python train.py --num_hidden_layers=11 --hidden_size=224 --num_attention_heads=7 --num_key_value_heads=7 --head_dim=32 --intermediate_size=1152 --vocab_size=512 --hidden_act="gelu" --norm="layernorm" --norm_place="post" --norm_eps=1e-05 --positions="learned" --qk_norm=false --attn_scale=0.177 --bias="all" --tie_word_embeddings=false --parallel_block=false --init="normal" --init_std_qkv=0.0267 --init_std_o=0.00568 --init_std_up=0.0267 --init_std_down=0.00251 --init_mimetic=0.7 --optimizer="soap_variant" --learning_rate=0.0014 --beta1=0.95 --beta2=0.95 --weight_decay=0.0 --lr_head=0.00906 --max_grad_norm=1.0 --warmup_steps=200 --schedule="wsd" --decay_fraction=0.561 --decay_shape="linear" --final_lr_fraction=0.0 --batch_tokens=131072 --max_seq_len=1024 --doc_mask=true --train_tokens=419300000 --max_steps=3200 --dataset="wikipedia_en"
Each number is 200 + 40 x the weight over the matrix's rms, rounded and kept within 0 to 999. Layers, rows and columns count from 0.

# layer 5 attention key, 224x224, rms 0.0817, rows 82-95, columns 112-223
201,156,240,263,190,145,182,227,257,195,188,201,168,218,182,197,212,189,264,184,151,187,180,186,199,110,185,229,202,241,225,172,258,244,179,233,239,249,145,202,257,214,203,263,197,217,237,134,171,201,256,183,224,210,154,241,209,266,168,202,197,285,189,240,156,256,86,202,240,106,216,225,133,200,213,241,217,183,239,195,137,286,180,201,189,120,189,233,197,177,221,245,172,202,173,227,199,181,224,221,206,157,133,177,173,175,275,220,226,183,226,232
197,222,160,178,207,262,209,189,147,164,175,236,242,226,185,206,187,225,159,202,219,222,211,231,184,257,224,184,232,191,163,210,166,202,178,186,200,165,240,176,177,208,196,172,170,225,161,281,249,203,151,208,152,186,172,198,221,166,242,220,197,148,223,212,236,173,291,192,233,279,173,199,263,191,231,161,209,197,217,199,245,93,227,213,181,249,240,162,184,238,174,191,232,170,253,185,175,173,195,178,214,249,221,174,202,266,161,183,189,194,169,182
185,180,212,197,187,127,240,154,247,258,179,242,191,160,183,178,264,242,247,179,218,186,163,171,228,191,217,201,255,190,229,176,158,180,211,184,221,210,226,185,179,172,223,152,193,206,228,155,197,189,245,245,185,198,238,171,188,224,214,218,213,253,191,159,192,165,160,199,169,120,159,201,259,138,183,206,212,143,236,196,159,275,151,230,276,181,207,140,143,187,203,176,175,256,192,186,207,194,267,173,220,226,179,201,226,254,192,201,219,227,176,254
196,235,185,130,165,222,193,188,133,147,220,195,229,209,243,265,138,161,140,221,227,198,233,249,168,269,214,173,200,167,207,180,186,232,180,211,206,189,216,178,201,223,226,175,166,197,151,250,222,203,177,196,147,205,193,217,182,155,220,198,218,200,254,178,261,196,227,175,217,291,217,153,203,201,211,170,174,226,197,231,242,111,185,180,164,278,207,211,232,215,191,173,284,196,220,219,222,213,171,180,244,244,252,190,208,171,161,191,154,235,156,184
199,159,196,234,256,168,254,190,231,189,184,225,165,171,178,158,218,198,238,250,181,186,159,181,258,112,221,175,176,201,250,215,179,164,220,231,243,179,201,221,227,180,169,224,203,194,214,190,183,213,212,224,209,183,186,236,217,210,208,211,186,209,156,213,131,215,172,212,173,213,213,199,185,196,196,174,202,171,230,240,96,289,244,204,186,167,247,142,189,206,197,219,152,227,162,184,240,230,211,169,200,234,137,216,254,211,187,212,219,172,232,224
199,219,193,222,194,291,137,249,213,233,200,185,212,253,158,231,201,218,153,198,146,188,205,233,180,136,229,287,96,190,125,250,313,157,170,167,266,247,157,198,219,267,195,308,168,201,182,224,216,181,162,198,182,146,164,195,252,190,193,196,172,182,182,283,217,218,166,187,200,231,265,224,126,181,134,194,240,222,196,206,239,130,265,179,222,162,160,185,194,200,192,249,215,135,175,177,221,200,125,217,173,151,180,157,175,157,280,114,180,210,169,140
198,225,171,228,178,239,203,201,156,156,220,155,211,222,216,174,173,163,154,221,133,228,201,193,182,192,185,241,128,209,178,205,262,231,247,190,303,185,153,194,242,251,166,255,190,191,139,190,213,215,200,176,261,226,195,228,191,191,183,200,191,160,203,263,266,212,245,239,184,278,228,213,173,196,182,215,240,254,155,204,280,145,258,171,159,280,170,249,184,216,174,265,171,124,175,181,165,205,123,177,168,216,227,173,215,188,223,138,151,168,226,149
195,244,177,151,209,218,241,136,141,151,216,211,240,190,191,222,159,198,124,207,247,215,245,214,208,314,200,122,232,176,137,168,150,173,190,207,173,162,255,208,180,227,220,127,166,237,136,255,257,187,166,222,200,197,188,163,183,165,242,188,185,144,256,197,251,200,241,172,245,276,162,161,277,182,227,149,172,209,207,206,257,78,203,202,169,302,237,166,185,220,169,181,224,201,257,203,191,233,161,193,227,229,254,154,222,255,113,217,168,227,179,195
168,142,216,216,168,206,169,268,257,224,227,170,150,242,223,181,172,193,226,213,188,185,159,189,149,131,202,264,152,243,230,196,245,232,221,246,232,248,163,178,245,223,130,271,261,178,195,168,198,216,227,161,187,191,205,233,153,231,250,220,202,218,235,271,139,185,130,235,179,170,242,211,129,194,178,260,237,227,196,166,175,282,179,222,208,138,149,273,213,210,218,278,174,207,126,167,198,181,192,209,166,118,154,193,148,146,235,174,177,183,259,160
246,210,119,197,229,228,212,203,221,236,261,191,196,201,143,203,167,187,166,121,196,270,285,200,162,181,172,225,184,241,113,210,206,265,205,139,191,138,262,214,172,179,142,251,211,229,246,200,134,252,101,205,185,120,202,132,180,127,174,134,150,161,207,242,201,232,209,241,237,193,252,229,171,188,187,199,219,185,267,193,197,138,234,181,250,229,130,161,154,250,214,208,199,198,197,145,168,174,161,184,264,216,159,175,224,200,235,228,196,136,182,166
208,241,154,162,183,242,214,182,134,176,192,210,243,195,182,223,148,213,145,208,225,214,251,236,218,271,228,166,203,221,161,188,166,174,178,251,203,204,206,181,185,213,194,130,154,220,155,256,228,208,148,169,222,194,186,201,173,167,226,171,197,175,253,210,251,175,244,206,235,274,200,206,209,206,213,162,201,199,218,208,266,57,230,175,204,283,236,167,216,186,203,190,234,184,213,223,192,212,181,205,197,227,268,138,213,240,170,185,202,211,215,163
198,234,162,209,174,257,152,191,133,185,213,192,230,214,178,237,169,198,112,207,232,235,265,181,197,231,220,184,235,193,159,201,197,186,212,199,173,152,234,220,165,200,254,151,181,239,171,269,187,186,150,186,210,239,138,219,218,189,223,206,160,150,232,192,227,259,244,186,227,269,184,181,241,217,225,202,185,240,213,204,224,114,246,194,161,235,212,229,239,193,205,202,216,187,248,232,168,231,160,207,167,179,204,139,201,191,206,187,171,170,142,210
207,187,244,290,191,152,170,219,275,275,195,162,151,207,199,179,235,208,241,170,153,164,176,181,193,96,192,250,185,217,244,210,242,213,228,194,210,227,127,236,232,188,172,265,225,178,262,200,137,218,239,164,206,203,182,228,191,236,169,218,190,242,185,232,170,196,121,236,174,109,230,194,136,175,157,260,247,163,166,188,201,281,181,206,216,147,163,247,185,178,224,250,157,211,139,196,197,188,223,200,172,153,154,242,176,136,279,187,203,189,259,214
199,229,187,193,307,187,254,123,193,224,167,207,217,239,149,178,207,200,156,246,186,214,193,157,269,254,182,59,265,120,196,203,210,140,258,202,195,153,254,137,223,213,202,145,205,176,155,239,170,185,192,279,206,242,203,248,192,184,182,249,200,198,210,148,282,196,279,175,165,260,223,150,213,258,188,153,211,123,198,210,298,103,227,151,244,252,298,123,167,225,129,181,165,142,257,221,205,238,195,249,267,191,225,240,249,277,37,171,270,224,174,237
# layer 5 attention query, 224x224, rms 0.102, rows 83-95, columns 112-223
191,217,186,175,267,176,226,223,81,216,185,79,190,204,168,201,181,158,168,235,232,157,196,163,175,183,258,158,259,165,143,157,230,186,288,151,190,274,241,198,243,137,211,134,226,197,219,160,158,202,126,156,206,190,182,188,144,167,241,159,125,239,241,231,204,203,224,216,248,310,224,205,162,190,170,260,160,225,196,188,237,183,186,189,144,291,230,278,254,208,177,176,199,135,249,133,251,169,64,309,177,197,166,212,159,172,206,202,195,171,152,229
194,253,161,154,225,243,126,148,196,172,184,247,208,193,197,212,208,211,179,258,211,204,250,198,212,245,159,179,224,214,226,247,211,161,173,154,159,217,172,148,167,233,243,241,177,254,238,221,159,214,232,183,236,248,219,243,141,155,202,218,227,210,221,105,265,229,276,196,219,208,218,156,203,185,215,166,180,216,171,193,198,160,151,167,236,172,213,213,161,200,125,230,190,173,276,261,301,259,240,152,253,198,179,198,171,241,110,251,193,225,163,216
190,162,199,262,301,132,283,180,142,237,180,138,182,173,230,182,247,161,151,188,171,197,155,224,234,233,214,162,274,210,109,91,185,210,215,207,203,181,292,266,283,202,211,169,198,187,222,214,260,253,152,139,261,185,120,211,230,214,240,144,155,140,207,332,174,146,268,288,239,104,242,285,235,192,173,255,127,157,189,171,260,190,200,209,176,234,207,172,252,172,219,194,131,174,137,143,103,170,196,229,115,249,281,220,280,258,85,172,238,187,198,183
144,200,208,217,166,140,200,179,219,194,195,214,162,230,219,270,111,255,195,157,226,143,218,210,205,244,177,295,232,173,200,237,239,216,181,205,209,174,208,151,224,236,238,181,178,199,211,196,213,164,154,128,174,237,293,181,235,183,185,220,237,238,176,174,229,219,163,224,161,117,202,217,182,288,215,143,163,254,130,159,164,218,185,210,219,185,236,237,195,217,208,151,217,161,230,145,222,171,241,159,167,137,162,263,200,155,195,176,192,166,237,191
174,189,157,251,171,195,212,207,175,216,197,148,114,176,268,159,189,169,262,168,207,210,228,173,189,220,205,150,141,211,264,201,188,229,263,246,175,206,211,213,227,157,136,151,290,139,206,199,202,226,257,126,156,124,136,230,170,241,229,194,172,195,121,222,174,224,160,215,238,182,251,189,143,180,245,158,152,255,218,131,227,186,235,255,220,186,236,247,229,172,248,268,219,272,164,213,207,233,214,214,83,159,217,189,191,185,167,231,208,173,180,228
247,187,172,265,167,175,218,344,180,241,248,212,158,188,253,169,282,222,239,196,228,196,215,152,152,167,183,215,214,236,255,198,242,213,212,278,189,219,229,263,191,147,185,185,248,152,183,176,265,221,211,204,228,151,169,216,218,201,181,221,175,180,161,176,140,207,185,187,207,194,238,178,286,227,196,191,141,215,161,184,196,231,208,265,186,180,167,234,293,216,242,186,256,207,205,176,160,233,174,272,166,222,120,168,236,157,192,172,254,146,237,205
119,256,175,248,204,219,230,147,113,188,222,204,208,156,227,215,281,220,125,251,101,274,201,242,197,189,204,202,223,197,195,220,222,228,223,167,201,283,213,253,216,130,213,115,208,183,217,193,174,227,142,229,206,238,161,164,249,169,164,185,185,124,219,179,207,251,281,207,256,202,167,214,274,236,206,190,159,239,198,255,291,153,204,156,97,215,203,227,210,253,178,264,286,191,182,166,85,216,89,261,261,268,251,206,255,187,165,112,211,121,179,191
267,191,258,258,228,163,131,338,312,206,172,143,197,213,164,209,181,197,278,201,179,159,194,161,200,156,186,233,135,96,211,228,183,189,274,206,145,206,105,197,218,142,216,292,165,170,190,258,195,113,205,194,176,212,219,229,182,237,186,123,203,228,144,145,140,184,90,143,193,126,236,207,150,267,239,256,243,178,153,181,208,229,292,219,225,208,231,253,204,199,213,129,228,187,189,223,239,152,209,177,163,174,172,247,223,245,277,273,203,226,200,210
214,140,259,160,216,176,153,239,118,218,187,163,223,268,253,217,191,177,251,226,235,87,165,179,225,190,211,149,231,212,216,207,149,229,181,202,183,229,246,156,162,209,273,235,163,215,182,155,227,175,237,230,209,202,197,188,215,209,190,202,190,180,181,182,228,112,206,186,108,254,189,221,208,224,138,136,194,176,155,233,202,254,202,229,175,217,190,258,243,206,223,189,275,160,192,245,228,223,101,220,207,169,203,220,241,183,259,265,207,257,241,164
116,238,197,237,210,203,270,220,152,189,212,176,156,218,216,226,271,164,208,210,217,232,136,152,190,199,236,199,200,180,188,156,220,237,217,141,258,180,248,284,227,132,227,195,223,181,208,197,238,222,163,180,223,206,108,167,205,188,157,177,145,138,238,191,175,191,201,266,252,177,235,182,190,232,207,201,185,205,188,238,246,167,249,135,106,231,184,208,156,246,176,252,212,205,209,150,116,261,96,224,249,213,264,202,209,162,141,188,236,165,149,180
179,202,229,202,209,181,248,224,183,156,235,238,182,187,128,168,192,141,213,185,186,237,136,173,171,224,127,162,246,223,182,171,195,204,232,221,292,172,235,190,234,193,142,193,265,182,149,264,206,169,127,290,247,192,217,127,263,236,217,205,114,197,163,284,150,228,178,197,219,244,165,158,198,200,162,230,200,158,175,183,160,187,253,169,170,274,169,195,177,197,137,256,237,197,172,195,162,166,164,275,242,188,239,176,184,181,167,203,179,198,286,228
189,151,275,154,116,207,169,252,297,163,182,137,248,257,199,98,175,147,296,209,202,238,139,216,223,227,199,175,124,187,211,213,163,154,185,224,230,144,160,195,188,172,189,258,182,195,196,198,168,109,185,251,184,148,241,180,139,276,125,211,214,202,164,124,124,194,136,176,128,165,179,173,157,189,205,224,215,233,230,193,89,230,285,253,289,204,245,195,214,152,221,208,202,268,235,211,194,216,249,169,177,158,260,162,220,182,267,259,189,223,248,193
114,157,197,198,65,175,236,250,214,152,254,228,171,176,227,189,225,246,179,142,187,220,198,271,151,199,263,244,226,228,195,258,248,176,197,197,223,170,255,249,234,192,220,229,253,172,158,150,270,120,122,206,205,127,192,179,208,176,171,246,151,144,255,162,180,241,162,214,223,196,106,198,274,138,167,187,174,226,252,219,143,244,226,258,209,201,226,222,241,210,201,251,176,244,229,193,144,268,203,148,176,225,253,214,208,152,200,174,210,150,185,196
# layer 5 attention value, 224x224, rms 0.0773, rows 64, columns 112-223
128,195,243,142,172,166,117,222,262,221,156,248,157,188,161,229,239,173,188,152,97,167,320,210,147,251,176,172,121,261,212,94,180,197,148,150,225,179,204,246,141,145,181,204,234,135,187,299,164,194,177,251,253,232,196,285,238,167,224,233,191,226,255,214,232,246,207,199,221,217,189,224,308,190,247,172,180,181,133,221,201,242,179,140,243,210,85,150,329,223,275,174,177,271,158,179,166,194,170,211,200,182,204,159,286,245,188,191,222,254,193,260
# layer 5 attention output (transposed), 224x224, rms 0.0685, rows 64, columns 112-223
242,165,190,224,107,243,181,197,190,230,193,186,200,177,257,170,140,181,198,233,172,147,223,124,305,134,213,211,292,129,182,248,217,216,226,186,190,171,207,153,206,164,208,208,190,162,212,161,239,141,263,139,203,79,231,186,142,264,226,158,216,156,197,179,203,139,192,264,108,207,271,254,252,213,210,198,221,213,287,179,113,176,264,203,134,146,203,180,123,184,154,247,240,230,238,141,256,132,155,248,197,260,226,189,215,261,147,204,147,143,235,294